From a checkpoint of a small transformer trained on Wikipedia.
Architecture: RMSNorm before each block, rotary positions, tied embeddings.
Each number is 200 + 30 x the weight over its row's rms, rounded and kept within 0 to 999. Layers, rows and columns count from 0. The size before them is the row's rms in percent of the matrix's.

# gate: layer 5 MLP gate, 256x96, rms 0.194, rows 57-102, columns 0-47
# up: layer 5 MLP up, 256x96, rms 0.176, rows 57-102, columns 0-47
# down: layer 5 MLP down (transposed), 256x96, rms 0.171, rows 57-102, columns 0-47
gate57,106,186,230,166,182,190,261,182,203,155,234,197,210,177,261,218,188,236,244,177,195,182,195,173,183,208,194,176,167,187,214,244,138,195,207,187,120,224,188,201,146,214,184,231,126,161,162,214,177
up57,101,199,224,194,162,281,171,184,189,194,224,160,205,222,190,169,206,213,179,152,214,192,196,154,222,209,145,224,222,240,176,279,167,239,210,190,191,226,224,195,120,183,148,237,209,160,143,208,207
down57,099,172,203,218,138,219,138,232,277,209,232,211,265,180,192,156,210,216,239,226,188,199,213,183,196,212,189,213,178,186,172,153,172,188,262,148,214,172,192,139,164,221,226,214,151,194,180,190,233
gate58,107,198,132,232,212,190,221,163,233,161,183,194,175,145,194,188,194,179,182,189,172,173,182,172,252,163,189,175,189,229,203,196,164,172,162,276,197,191,226,217,204,169,171,173,195,213,141,168,198
up58,107,155,246,185,129,219,180,206,163,210,205,163,202,185,223,153,200,198,200,184,240,184,216,220,208,205,212,234,193,230,205,187,191,233,190,156,206,195,167,172,191,254,261,218,225,181,200,208,179
down58,103,200,217,228,215,195,187,220,192,213,247,224,216,165,213,200,209,197,193,211,271,210,247,209,172,232,208,150,230,168,188,229,212,168,195,193,232,200,134,185,212,187,166,217,160,174,195,179,221
gate59,105,132,240,245,146,209,192,179,182,283,256,214,173,213,217,168,163,166,208,169,194,250,204,174,226,155,203,196,178,175,254,205,158,200,248,191,217,246,238,216,190,238,183,228,216,169,178,200,217
up59,114,167,199,131,214,195,197,185,208,227,233,197,190,201,184,185,197,182,200,206,201,212,201,146,232,198,183,265,219,232,225,195,148,200,247,207,157,214,218,212,190,186,197,174,211,208,191,169,214
down59,111,167,226,253,127,188,192,186,119,239,239,242,173,218,197,202,212,197,202,228,198,214,200,185,159,178,215,229,237,194,190,218,208,175,234,209,203,203,231,222,144,186,196,222,207,239,182,138,262
gate60,108,147,252,181,152,147,200,173,221,205,238,208,233,137,219,164,175,249,191,220,224,173,197,227,239,175,196,223,188,182,237,205,158,164,175,212,215,226,180,227,223,189,207,190,187,208,143,234,190
up60,105,168,219,142,197,208,211,205,187,167,214,218,208,226,201,209,223,160,218,213,268,218,175,193,216,259,223,217,210,185,218,172,229,244,183,165,268,149,142,216,178,249,235,150,230,212,204,229,198
down60,110,221,177,109,205,225,169,188,153,194,164,246,168,180,180,197,212,195,171,209,211,197,183,184,182,196,224,199,192,211,116,228,219,223,183,140,208,209,175,197,223,210,197,195,184,206,154,204,200
gate61,104,185,244,191,221,187,179,187,193,159,150,208,151,225,157,160,192,219,172,185,201,174,213,225,263,144,237,183,228,212,205,202,180,197,176,216,182,199,236,225,174,243,206,172,214,221,168,244,200
up61,100,189,245,214,185,196,176,182,212,189,164,146,247,189,223,215,204,180,170,185,144,189,150,138,201,218,176,200,165,228,176,224,236,245,271,146,154,199,191,236,225,217,221,188,183,121,245,189,225
down61,097,188,154,192,225,203,191,176,212,183,222,234,212,223,207,146,141,216,249,213,190,210,158,166,190,214,218,199,216,219,198,198,178,228,205,191,165,237,232,239,204,180,243,215,198,198,210,193,210
gate62,104,171,166,166,231,179,221,214,167,189,151,262,214,222,205,248,227,196,228,134,212,200,235,204,230,208,167,178,166,91,232,249,164,213,177,201,193,226,193,224,202,217,204,209,201,214,219,231,200
up62,101,173,176,197,186,205,218,216,163,156,241,254,172,176,185,221,190,233,204,226,225,159,257,216,189,175,217,178,193,181,196,152,142,220,184,224,155,194,272,173,201,166,196,188,210,222,170,260,157
down62,106,237,185,225,218,221,187,211,145,214,244,260,186,209,209,221,325,173,172,188,237,196,217,242,157,171,236,184,209,208,187,201,206,231,184,208,159,226,252,188,233,169,172,181,180,210,209,242,242
gate63,103,214,190,214,159,239,286,192,206,252,201,222,169,143,184,177,222,244,245,216,160,201,246,219,208,220,162,184,225,209,205,235,202,205,236,236,204,167,217,225,234,174,203,217,201,151,152,226,238
up63,095,158,207,257,220,209,211,222,218,236,186,265,165,178,192,236,233,212,204,231,129,151,126,212,209,186,226,209,225,198,249,212,183,221,203,213,202,164,235,165,197,221,212,209,191,193,168,210,211
down63,098,225,266,159,260,178,191,172,232,160,179,146,205,169,193,188,205,187,213,192,245,220,153,173,204,206,202,215,145,254,195,188,251,172,213,182,204,182,192,233,228,235,207,192,222,282,178,184,205
gate64,116,170,247,172,167,209,178,172,182,253,195,163,203,207,186,173,200,210,169,212,172,178,193,179,283,199,223,167,211,178,227,230,213,199,221,221,213,218,239,224,216,189,167,196,216,204,210,198,216
up64,115,229,143,181,191,259,170,203,203,205,188,165,216,183,157,249,259,227,228,213,155,194,232,195,235,176,228,188,241,200,193,148,201,161,229,217,173,225,197,224,148,194,141,226,231,225,160,197,217
down64,111,224,159,146,162,246,240,222,204,188,213,162,269,167,165,215,255,230,140,150,244,199,199,188,221,204,210,228,210,216,199,222,213,212,186,238,184,174,203,144,195,201,196,219,218,251,222,189,233
gate65,107,198,203,223,194,211,209,198,221,166,225,192,230,170,170,196,222,200,167,262,181,226,218,173,226,162,269,237,222,155,227,156,188,199,218,197,208,205,186,259,186,253,220,196,222,186,177,192,155
up65,110,176,196,157,228,207,199,187,186,255,210,189,234,216,214,172,219,205,242,212,168,227,269,210,207,151,198,196,256,160,234,179,236,216,163,156,170,183,204,177,199,184,195,194,206,173,137,203,226
down65,110,208,174,158,199,199,167,167,240,199,200,164,212,241,270,136,210,192,200,184,187,208,259,200,196,201,161,217,177,211,183,201,192,206,236,228,214,277,150,163,140,166,206,214,164,261,213,237,172
gate66,103,233,237,234,181,162,236,177,146,136,199,210,200,195,203,194,155,179,153,166,195,209,181,204,213,228,254,170,138,196,180,188,137,181,193,222,187,187,178,233,251,205,163,209,236,217,229,171,247
up66,109,213,168,263,186,163,188,194,214,190,145,193,167,244,189,217,215,177,229,176,175,240,196,202,213,209,196,246,145,210,203,150,180,169,217,253,186,133,190,212,233,198,224,139,235,216,197,250,235
down66,107,242,215,233,196,204,194,130,209,195,226,196,169,236,229,191,168,208,193,227,198,218,181,222,205,254,213,215,168,206,166,201,190,227,188,218,194,238,207,261,223,172,184,172,226,221,222,174,108
gate67,089,178,177,198,219,181,226,215,282,192,184,226,195,186,237,154,200,228,196,145,216,197,216,207,236,214,235,193,234,162,221,234,198,239,144,192,218,242,159,246,229,225,163,242,229,209,139,190,152
up67,081,197,216,260,187,218,224,183,88,168,203,154,177,182,172,217,187,217,212,161,226,155,205,235,205,188,214,230,178,200,171,165,199,211,180,224,244,150,192,222,157,166,170,203,139,146,227,184,204
down67,081,241,172,243,237,246,252,247,192,210,235,194,195,185,150,257,228,167,196,200,223,142,212,166,190,184,224,219,223,197,255,239,166,170,189,186,187,188,169,196,238,168,194,182,168,172,214,247,216
gate68,093,198,266,239,165,171,262,201,230,196,178,203,227,249,172,193,206,198,183,172,208,253,166,205,205,238,171,213,199,148,204,178,179,190,212,206,203,205,220,193,224,278,157,224,186,206,237,183,197
up68,090,210,190,167,236,199,208,231,234,176,238,227,185,211,206,158,162,226,213,243,91,173,202,190,182,175,187,188,264,196,187,204,161,212,184,222,219,145,187,186,219,204,227,201,236,220,144,188,151
down68,094,171,181,200,121,235,187,212,162,213,177,225,191,214,204,213,224,205,225,181,187,259,209,142,150,222,206,204,269,228,160,204,196,196,241,205,172,215,236,254,179,117,220,141,160,176,203,264,209
gate69,081,252,184,239,168,179,231,210,214,187,216,201,156,204,208,189,235,180,188,166,243,169,220,215,194,189,150,238,226,211,216,232,218,137,201,205,208,193,235,221,213,186,177,264,139,162,161,199,182
up69,086,220,154,188,170,207,181,202,205,170,245,170,212,249,217,188,255,212,180,209,202,220,218,211,246,163,209,156,221,221,225,197,255,229,178,222,217,248,173,182,252,254,204,174,200,169,239,158,154
down69,087,210,230,175,156,217,241,181,163,196,248,138,176,201,144,227,260,183,268,197,223,225,236,184,176,186,170,188,176,257,173,186,239,192,181,194,185,220,229,234,192,214,224,232,220,161,162,189,194
gate70,100,176,214,221,156,197,193,211,246,156,206,192,215,211,136,222,231,213,214,183,219,194,190,234,208,169,264,208,237,136,216,202,229,204,228,178,180,197,261,215,192,171,235,194,205,208,195,217,244
up70,104,200,210,164,192,142,169,204,206,164,174,191,238,181,171,203,206,244,235,222,156,157,229,249,160,93,224,201,192,99,218,183,195,154,194,232,178,225,241,186,165,214,230,171,224,183,210,170,165
down70,094,186,220,216,208,207,220,194,186,177,175,204,216,243,225,182,234,210,243,222,177,213,189,202,248,247,210,183,187,181,155,226,208,212,164,146,226,205,158,173,141,232,232,191,243,199,163,201,224
gate71,096,181,162,223,201,192,212,232,221,170,201,221,169,210,193,188,186,201,270,216,163,194,202,169,273,167,243,157,216,180,203,198,209,190,217,190,136,181,118,184,189,259,190,163,236,204,190,209,223
up71,110,153,190,201,159,193,184,198,209,163,232,216,248,167,188,220,146,225,125,183,180,175,211,209,149,178,261,240,164,116,147,185,215,195,246,193,196,245,176,198,233,192,205,191,268,184,210,177,248
down71,108,226,241,208,207,214,200,166,189,246,189,232,197,203,201,235,199,185,186,218,182,207,233,198,212,256,203,248,190,233,238,240,158,206,200,225,229,203,186,271,225,166,212,185,185,149,256,235,208
gate72,099,182,172,182,167,228,216,222,151,211,179,190,190,227,222,251,227,192,216,188,209,223,160,186,260,208,174,195,244,208,186,247,251,168,197,200,194,179,202,288,190,232,182,181,175,216,133,204,198
up72,090,228,141,212,208,218,181,109,121,186,235,222,209,206,273,168,185,222,189,202,197,188,220,197,180,164,219,222,168,187,209,214,182,228,223,252,203,187,155,218,189,151,194,181,238,203,179,213,196
down72,092,175,190,250,185,241,190,125,196,145,204,256,168,161,204,199,225,185,162,215,198,162,248,234,214,184,197,155,197,208,179,173,227,225,201,193,214,217,208,132,211,210,202,261,192,233,236,265,224
gate73,105,238,197,170,182,207,250,224,117,190,183,189,164,203,214,213,172,200,230,210,173,247,247,207,199,156,192,199,149,144,250,169,191,170,186,196,173,258,174,195,128,200,195,223,163,189,236,182,206
up73,113,157,181,262,188,210,204,210,200,224,197,218,225,179,208,171,203,206,218,223,162,213,212,208,198,254,193,239,215,172,211,235,225,216,222,199,198,191,177,176,139,195,189,183,209,189,209,223,195
down73,109,222,174,179,234,199,161,199,195,182,155,185,165,186,205,238,180,215,239,217,202,220,178,251,231,181,204,170,169,234,187,269,222,165,213,197,173,176,168,221,256,143,177,219,211,205,188,246,242
gate74,102,154,205,220,145,166,177,150,232,194,170,195,161,131,197,188,195,183,168,237,233,241,198,184,200,205,209,198,185,200,216,183,210,217,175,230,223,228,175,205,228,191,171,190,194,183,119,242,218
up74,105,182,163,234,156,230,234,181,169,179,272,177,107,242,230,209,181,214,203,200,136,207,190,145,197,120,199,175,174,230,163,168,196,170,171,211,189,190,206,201,157,123,247,254,219,197,157,189,211
down74,108,223,142,264,183,217,238,194,214,202,229,205,210,243,167,203,211,167,199,160,231,191,223,186,241,256,207,208,192,202,218,207,140,163,185,229,142,154,174,199,150,167,206,212,167,178,242,166,156
gate75,098,204,232,231,186,218,252,197,223,199,232,214,191,221,192,251,174,244,201,206,173,223,197,164,230,199,216,215,212,208,244,213,161,233,219,213,202,220,175,185,204,161,205,244,136,248,201,212,209
up75,105,226,208,187,232,191,225,207,201,194,222,189,200,196,166,242,204,239,219,219,186,164,219,184,181,177,206,161,286,218,194,200,194,201,228,168,144,223,170,148,166,203,241,229,216,253,190,160,204
down75,102,135,220,205,217,161,184,199,155,194,178,194,190,191,183,202,222,124,225,183,169,225,198,241,217,180,212,226,241,169,176,189,214,210,165,170,203,189,247,261,205,185,176,225,189,148,190,224,153
gate76,102,181,199,182,225,202,295,191,179,190,186,174,236,225,198,187,206,175,254,229,193,180,219,215,212,129,208,221,232,206,156,195,182,189,216,201,225,230,152,221,187,210,202,187,149,154,215,180,226
up76,100,256,205,193,225,181,224,187,244,199,145,201,195,182,206,151,164,169,236,182,225,178,179,156,135,225,195,206,186,227,159,213,180,220,174,173,158,234,175,192,233,277,199,206,176,176,220,134,232
down76,102,148,187,153,242,195,186,173,208,194,190,180,218,267,195,235,209,199,182,204,203,174,246,136,205,202,172,284,181,171,145,143,190,164,212,223,222,186,188,191,213,177,204,150,194,173,144,201,233
gate77,111,235,197,175,179,204,260,145,179,219,187,264,180,228,210,197,191,257,212,164,224,169,208,231,197,227,204,166,224,202,215,204,188,182,160,238,167,217,209,221,187,178,178,223,160,174,196,179,240
up77,096,206,191,231,236,211,140,207,202,212,195,154,239,184,159,145,194,222,172,315,165,188,186,185,204,173,221,163,207,205,239,157,192,214,181,221,193,185,216,197,249,248,245,208,238,204,193,196,190
down77,102,188,221,249,164,251,227,172,190,228,182,185,193,205,177,208,240,239,160,207,203,226,196,149,150,199,240,172,213,196,179,160,216,210,165,196,170,178,183,240,249,202,227,233,169,159,178,153,193
gate78,107,194,177,232,215,214,200,208,228,228,152,175,181,215,160,191,192,198,174,243,197,180,233,229,204,235,193,213,177,170,216,251,174,169,156,237,189,247,186,202,213,210,221,194,181,215,194,161,199
up78,097,204,210,193,250,255,242,191,168,159,221,163,204,174,203,127,210,150,211,189,199,212,233,161,163,207,204,189,218,246,181,146,201,260,215,142,182,190,228,167,217,204,217,226,253,194,216,253,228
down78,100,193,254,189,212,216,166,189,200,249,206,215,194,199,187,177,184,253,171,257,196,208,162,220,161,188,217,262,240,187,152,167,207,214,189,190,185,217,182,228,192,214,171,230,166,230,211,213,136
gate79,096,185,213,165,174,161,163,192,150,231,206,183,195,177,226,213,162,229,213,244,206,217,186,155,241,203,165,185,181,180,244,231,172,209,227,232,219,216,191,212,169,190,121,198,212,188,233,156,246
up79,099,192,185,230,217,154,197,174,226,169,169,220,238,228,193,188,202,184,193,206,182,232,219,162,199,185,191,195,165,138,178,262,217,220,180,181,240,190,195,195,237,189,164,203,194,204,220,176,202
down79,100,188,198,201,153,181,213,168,186,216,200,150,246,197,185,178,164,210,204,240,237,177,191,200,215,206,239,173,204,171,245,207,221,234,218,172,217,243,224,165,249,152,214,198,180,197,215,187,256
gate80,090,179,193,218,237,210,201,172,230,251,213,267,195,186,141,226,199,181,222,222,195,139,196,170,218,209,210,166,204,184,281,201,168,157,173,191,232,238,269,205,216,200,139,219,196,183,190,175,185
up80,088,217,266,95,195,203,246,201,199,178,212,197,199,249,193,172,210,227,235,182,187,187,156,224,200,203,156,206,232,238,230,214,199,223,204,135,240,198,204,178,243,155,174,151,184,170,203,201,233
down80,091,192,183,137,228,177,174,196,178,161,159,194,169,194,226,218,223,185,185,206,240,228,277,175,218,146,203,195,182,157,172,185,209,156,238,211,222,208,122,231,185,168,224,194,225,172,190,210,118
gate81,093,217,196,262,221,216,203,167,203,206,164,194,179,194,188,263,220,228,180,223,201,161,255,184,187,191,211,196,178,254,211,243,232,156,201,150,191,194,181,217,213,202,225,195,264,148,197,272,187
up81,098,305,177,235,225,150,175,213,239,162,160,186,186,192,189,198,217,195,180,239,204,182,289,262,176,169,202,153,184,236,266,228,202,228,195,219,134,214,195,179,220,215,205,200,198,166,228,268,222
down81,093,161,177,143,240,174,211,192,177,219,223,189,194,197,205,196,214,190,208,228,199,233,155,224,229,175,169,205,205,213,183,194,211,214,199,221,199,200,229,296,246,140,186,222,213,220,193,186,193
gate82,108,238,203,212,200,149,197,231,198,153,211,229,209,121,180,207,140,207,221,150,242,170,192,173,168,124,157,170,192,192,198,187,229,187,259,245,216,222,160,193,242,230,185,221,185,246,196,210,203
up82,098,211,210,187,180,169,200,150,148,187,249,215,179,234,270,247,196,218,263,227,197,163,227,216,197,214,230,166,173,161,215,271,201,234,222,219,164,186,190,197,134,272,195,201,207,164,192,218,227
down82,101,203,143,224,180,140,213,193,185,186,166,168,224,206,241,196,185,187,177,244,159,236,188,185,268,222,193,235,200,146,219,200,192,226,200,167,216,181,291,153,187,200,189,163,193,161,214,202,206
gate83,097,178,185,153,201,204,161,182,197,174,150,207,173,203,193,182,214,255,183,171,196,234,183,239,232,154,129,180,224,171,253,167,201,207,191,176,246,214,229,203,183,193,195,172,156,189,156,190,191
up83,095,196,132,252,196,201,189,241,265,228,212,183,142,127,242,219,230,203,204,205,230,197,198,153,185,226,147,191,147,212,182,209,224,209,180,176,175,177,196,179,258,157,159,193,157,199,203,193,222
down83,099,201,207,193,154,198,252,146,224,204,158,221,247,212,277,236,211,179,195,208,148,187,213,156,196,184,234,182,157,188,145,215,179,127,211,179,160,224,248,219,196,213,206,188,170,185,224,210,218
gate84,102,250,165,186,202,209,222,193,230,227,162,198,219,215,260,162,156,209,197,216,204,220,204,242,199,175,232,200,200,207,259,182,186,201,176,183,203,200,177,191,202,201,190,171,164,169,228,214,187
up84,108,175,223,225,210,273,146,205,195,168,249,223,147,167,186,273,219,211,227,170,167,175,199,175,230,206,232,198,164,162,148,179,190,238,205,239,212,197,190,229,174,195,191,222,202,192,157,189,218
down84,104,190,217,213,150,256,214,200,221,168,199,244,204,186,260,154,232,217,201,198,222,239,234,195,147,208,229,168,206,222,190,181,153,247,173,197,180,197,172,260,201,241,170,253,172,181,207,193,202
gate85,110,174,141,238,199,255,209,192,196,212,218,196,178,187,147,247,209,193,187,202,204,109,199,245,224,216,167,155,221,170,222,180,211,178,180,224,194,232,245,206,200,206,101,224,211,188,221,186,233
up85,107,168,223,207,200,208,176,208,192,206,238,221,141,175,155,218,204,210,245,268,203,137,200,216,211,206,177,194,238,183,246,239,175,218,174,247,236,226,220,192,277,217,150,190,188,213,215,213,254
down85,106,193,192,231,172,179,132,140,184,145,212,185,174,200,183,213,233,242,206,223,162,220,241,168,201,224,192,184,198,188,137,180,204,149,242,157,214,126,270,118,203,191,208,196,212,135,243,224,201
gate86,109,189,178,247,244,179,271,187,206,218,226,221,162,174,161,207,165,236,204,202,178,185,216,191,198,186,195,199,224,157,182,210,105,218,237,263,173,243,200,192,215,175,227,188,198,194,140,181,230
up86,112,180,215,154,192,259,217,155,194,225,229,210,199,229,226,172,195,188,186,186,186,181,189,209,182,174,191,202,155,207,218,201,204,170,215,191,266,208,245,220,201,220,184,191,207,254,185,227,225
down86,110,172,182,131,151,184,239,200,203,203,184,233,272,176,168,158,214,245,196,186,188,205,206,257,149,192,215,178,170,191,212,191,198,235,232,204,203,224,207,166,221,233,185,196,230,265,177,208,189
gate87,092,215,188,225,182,208,199,181,188,200,205,235,195,180,166,209,161,221,158,175,184,185,207,228,151,191,246,223,168,207,199,209,177,176,173,236,141,266,198,178,196,184,235,234,202,198,200,248,214
up87,111,177,220,249,234,175,187,218,281,182,201,270,167,160,144,217,177,209,228,199,217,157,177,198,212,193,198,197,157,202,190,251,202,182,203,198,142,232,207,186,218,179,241,234,256,215,174,187,165
down87,106,173,231,239,202,156,145,220,190,226,252,213,177,220,199,237,159,164,226,138,198,183,196,180,216,265,182,206,191,186,173,213,191,171,168,198,172,198,222,181,206,191,176,242,232,158,193,159,186
gate88,094,183,163,175,150,210,180,212,205,179,183,216,174,116,185,236,207,207,136,189,227,202,275,216,219,176,194,164,160,177,228,186,204,176,218,197,177,270,181,216,228,138,175,208,201,195,226,222,157
up88,089,198,240,174,207,144,203,225,192,191,187,187,227,239,194,205,165,191,218,188,180,160,187,190,180,183,226,163,204,208,198,262,162,206,235,190,201,200,203,209,231,201,217,168,181,175,212,203,224
down88,092,157,239,190,191,235,189,177,153,170,189,203,199,166,285,245,220,261,179,236,204,183,233,235,189,231,178,213,254,216,188,176,152,167,195,141,210,245,215,162,170,204,217,221,213,217,161,237,258
gate89,090,248,257,261,212,217,183,194,190,212,191,204,157,157,245,230,216,178,162,222,169,153,212,182,223,219,186,189,184,185,263,150,185,199,189,188,179,205,208,217,173,147,181,172,239,218,174,193,178
up89,086,218,212,219,193,176,204,245,249,237,169,184,216,211,202,191,198,248,199,253,182,242,152,192,206,187,254,230,163,139,206,181,216,210,154,181,215,205,218,175,202,192,209,154,219,185,233,177,206
down89,092,188,255,225,153,232,194,156,164,183,215,203,150,221,171,205,196,163,204,228,227,222,220,166,206,161,155,213,228,255,108,210,219,189,185,175,179,199,230,179,199,136,163,186,202,206,188,154,163
gate90,092,161,231,243,223,255,233,248,197,197,176,132,218,153,233,217,207,233,231,170,216,213,205,219,208,251,193,232,226,198,261,196,147,179,194,224,205,172,218,183,145,242,198,210,248,224,170,228,202
up90,086,190,218,163,226,148,218,168,192,166,193,204,148,166,187,179,191,201,202,193,224,204,164,191,204,198,180,184,167,196,170,218,240,243,183,201,216,201,238,209,243,133,188,226,169,166,180,182,232
down90,092,183,224,180,251,257,269,186,188,210,203,215,198,174,163,216,196,188,241,219,225,166,197,189,176,259,183,205,180,160,205,227,256,205,140,223,176,209,199,281,164,187,197,208,189,221,214,172,198
gate91,102,176,234,222,179,247,226,165,195,189,257,172,213,146,220,212,227,257,185,186,218,192,187,191,249,185,177,193,184,133,222,247,211,169,195,255,228,198,230,240,193,199,189,182,152,218,153,202,142
up91,098,187,201,206,173,184,166,143,170,156,166,208,144,245,202,196,178,201,230,168,182,207,190,220,199,268,225,199,196,210,217,146,155,223,274,218,229,225,146,202,204,249,212,239,168,162,188,139,193
down91,100,203,187,201,195,218,158,200,222,215,213,203,194,227,170,151,227,185,186,232,231,209,165,176,197,192,189,218,190,203,186,167,187,182,156,179,158,193,181,174,239,169,171,202,190,215,176,222,194
gate92,096,231,253,227,222,240,239,149,199,208,213,228,218,179,156,203,206,206,152,204,211,222,271,228,224,182,229,147,210,210,213,223,171,174,184,224,180,203,188,220,205,175,198,177,234,230,206,184,195
up92,099,196,175,257,234,201,207,233,201,177,169,210,125,238,230,195,223,199,190,183,212,132,170,195,187,200,220,194,203,161,169,172,185,204,211,154,220,208,313,208,169,183,194,242,171,154,191,189,168
down92,102,198,216,177,206,181,185,211,219,194,160,228,220,239,226,170,177,230,159,217,206,172,180,210,179,224,171,230,211,130,191,197,175,218,190,192,243,224,220,240,185,195,198,197,205,216,227,217,154
gate93,098,160,201,170,197,162,201,153,285,195,195,223,224,227,244,199,196,217,221,174,205,220,190,226,236,190,192,259,183,216,250,166,116,160,213,188,152,238,216,227,190,211,194,210,266,158,210,191,197
up93,100,234,189,157,215,171,233,255,179,201,162,156,231,191,215,262,224,180,180,157,213,241,170,258,157,144,211,200,204,233,232,211,237,211,245,212,167,164,259,218,180,199,185,203,190,255,215,226,195
down93,101,203,187,155,177,160,183,237,194,209,217,200,216,152,206,179,243,195,218,248,229,189,179,208,171,233,210,132,185,128,238,165,235,200,246,247,210,190,187,206,180,197,255,152,163,246,168,175,212
gate94,101,209,178,216,199,253,186,188,214,215,163,233,164,212,224,200,185,215,240,210,202,184,214,208,218,163,226,183,144,160,210,223,188,184,244,175,228,247,191,216,178,164,237,160,195,250,191,199,219
up94,103,243,182,92,193,255,203,183,160,213,217,200,172,250,189,213,180,179,211,220,208,210,218,218,207,219,157,187,192,175,182,232,185,210,208,179,241,177,185,197,203,93,159,181,125,219,210,210,222
down94,107,234,216,133,188,237,154,206,195,212,238,174,171,204,258,203,228,124,208,224,201,216,184,188,222,191,206,214,266,157,228,206,209,287,217,201,197,197,191,184,255,190,221,204,136,167,177,187,202
gate95,101,195,215,222,166,279,245,153,227,231,206,186,139,221,218,225,156,220,183,184,183,246,198,157,222,200,219,230,196,168,202,203,170,212,256,184,202,209,206,209,170,139,171,210,166,207,164,161,219
up95,098,189,124,235,203,215,151,186,205,242,218,206,224,181,187,231,237,220,193,225,183,199,254,207,223,202,230,208,181,255,194,207,188,207,164,229,198,245,241,236,173,236,234,204,179,159,189,251,198
down95,099,219,208,221,170,204,151,243,163,186,149,246,198,222,225,200,163,162,165,175,193,253,174,193,204,232,190,257,194,233,253,238,187,212,196,167,185,174,225,137,206,200,185,217,169,209,209,130,233
gate96,089,183,214,168,226,217,180,254,179,166,182,231,191,144,179,234,209,194,242,232,222,179,172,224,211,249,194,190,169,228,191,158,202,187,167,206,175,195,193,185,199,208,179,211,213,171,195,181,195
up96,093,246,179,222,224,199,167,170,233,193,227,196,158,270,226,239,187,157,225,249,180,201,149,123,213,158,219,173,151,194,217,203,214,217,178,202,197,180,264,223,221,217,211,180,207,255,218,202,215
down96,091,236,178,196,125,194,183,221,137,223,223,272,193,225,182,153,180,197,210,171,144,164,192,186,160,183,224,230,189,201,197,246,183,248,192,233,218,216,245,257,181,156,173,177,215,160,220,267,204
gate97,093,168,199,241,158,208,170,179,173,239,196,233,224,229,239,164,231,230,200,243,218,192,235,224,195,192,174,250,261,165,221,226,164,141,180,192,148,198,219,202,143,180,193,187,205,227,206,198,190
up97,095,175,204,196,213,199,258,183,235,267,221,197,237,204,174,189,160,215,197,232,194,265,143,200,207,192,165,204,267,220,191,160,194,181,213,217,205,189,153,160,189,187,170,212,224,199,220,156,247
down97,101,227,197,238,219,189,144,223,201,200,202,223,200,194,177,232,199,208,184,204,211,176,238,220,158,176,272,238,226,231,247,174,210,176,202,189,181,237,218,185,205,213,246,199,188,159,153,254,161
gate98,107,192,242,210,181,215,256,163,177,186,227,180,222,163,265,164,168,181,228,210,156,180,160,170,154,179,223,211,189,188,199,201,183,204,197,182,235,219,181,209,163,164,183,278,195,158,175,152,206
up98,108,167,179,200,207,150,187,196,216,202,195,287,196,221,213,185,174,172,241,251,196,239,233,202,244,158,238,259,195,242,214,204,223,211,176,241,176,206,233,227,302,260,201,140,206,205,192,186,183
down98,107,176,162,216,199,198,141,141,165,229,178,201,262,164,221,162,171,175,208,190,187,221,204,203,232,191,214,200,165,201,242,173,163,169,189,236,174,230,210,171,189,207,173,218,226,157,243,217,190
gate99,096,172,178,185,213,163,231,194,231,178,200,241,246,225,192,185,204,215,225,164,184,244,270,190,192,201,250,212,233,172,195,227,161,168,179,195,172,200,175,191,204,163,177,221,204,226,202,221,240
up99,105,171,212,139,255,178,217,182,237,156,197,201,203,221,232,173,192,205,213,166,164,231,244,178,169,237,181,243,173,194,212,223,122,187,201,196,161,195,180,171,202,176,213,191,213,233,191,216,266
down99,098,171,255,217,148,152,148,131,193,216,217,211,203,198,248,191,162,184,209,193,199,176,198,224,214,212,212,241,152,212,171,205,188,242,206,176,183,179,218,171,219,174,220,238,168,143,181,182,236
gate100,101,154,158,197,185,224,225,158,231,223,187,289,208,192,190,259,206,187,186,209,139,161,207,193,211,161,217,220,175,209,237,199,149,207,234,230,178,246,202,262,169,178,189,188,185,189,169,227,203
up100,084,210,247,163,155,244,229,209,165,208,247,158,219,192,169,134,195,257,115,188,203,238,207,176,159,201,210,160,182,151,187,227,233,192,180,234,158,217,236,178,208,230,202,215,225,188,193,200,216
down100,092,185,180,184,173,184,188,143,178,200,214,211,246,214,189,215,174,236,180,239,178,218,204,200,218,221,249,214,199,173,213,187,204,163,246,206,169,157,234,193,164,234,169,193,215,132,199,194,213
gate101,103,212,248,200,223,214,199,173,224,185,160,253,210,192,186,203,202,203,204,179,104,156,201,274,212,183,239,191,160,163,215,210,136,220,144,195,177,245,175,233,196,195,194,189,256,196,198,205,230
up101,104,211,201,203,242,174,189,323,260,196,172,149,193,204,257,194,198,180,168,227,219,218,203,200,211,158,215,158,198,258,208,127,243,220,243,201,176,198,236,214,165,214,241,161,169,219,174,236,208
down101,101,233,145,137,220,199,142,208,219,220,190,166,188,196,212,226,158,152,170,214,192,162,181,192,214,218,221,199,164,168,209,200,200,198,231,187,178,195,154,191,157,171,182,173,198,205,238,220,211
gate102,108,182,215,203,217,185,229,165,159,191,196,222,264,178,211,192,167,170,196,170,224,186,206,211,186,180,206,213,169,167,214,204,177,136,172,225,146,202,226,251,165,178,162,262,199,210,197,221,113
up102,103,164,207,193,179,183,238,189,228,160,242,227,186,215,270,143,122,213,230,206,187,176,204,224,203,160,231,188,192,181,168,230,212,155,228,249,137,215,258,224,217,187,184,270,226,211,196,165,155
down102,096,161,206,217,199,174,202,207,239,241,231,212,184,238,236,201,240,215,231,216,133,177,221,193,155,239,201,174,169,212,230,203,267,161,222,202,213,161,237,146,188,201,205,227,176,201,234,186,216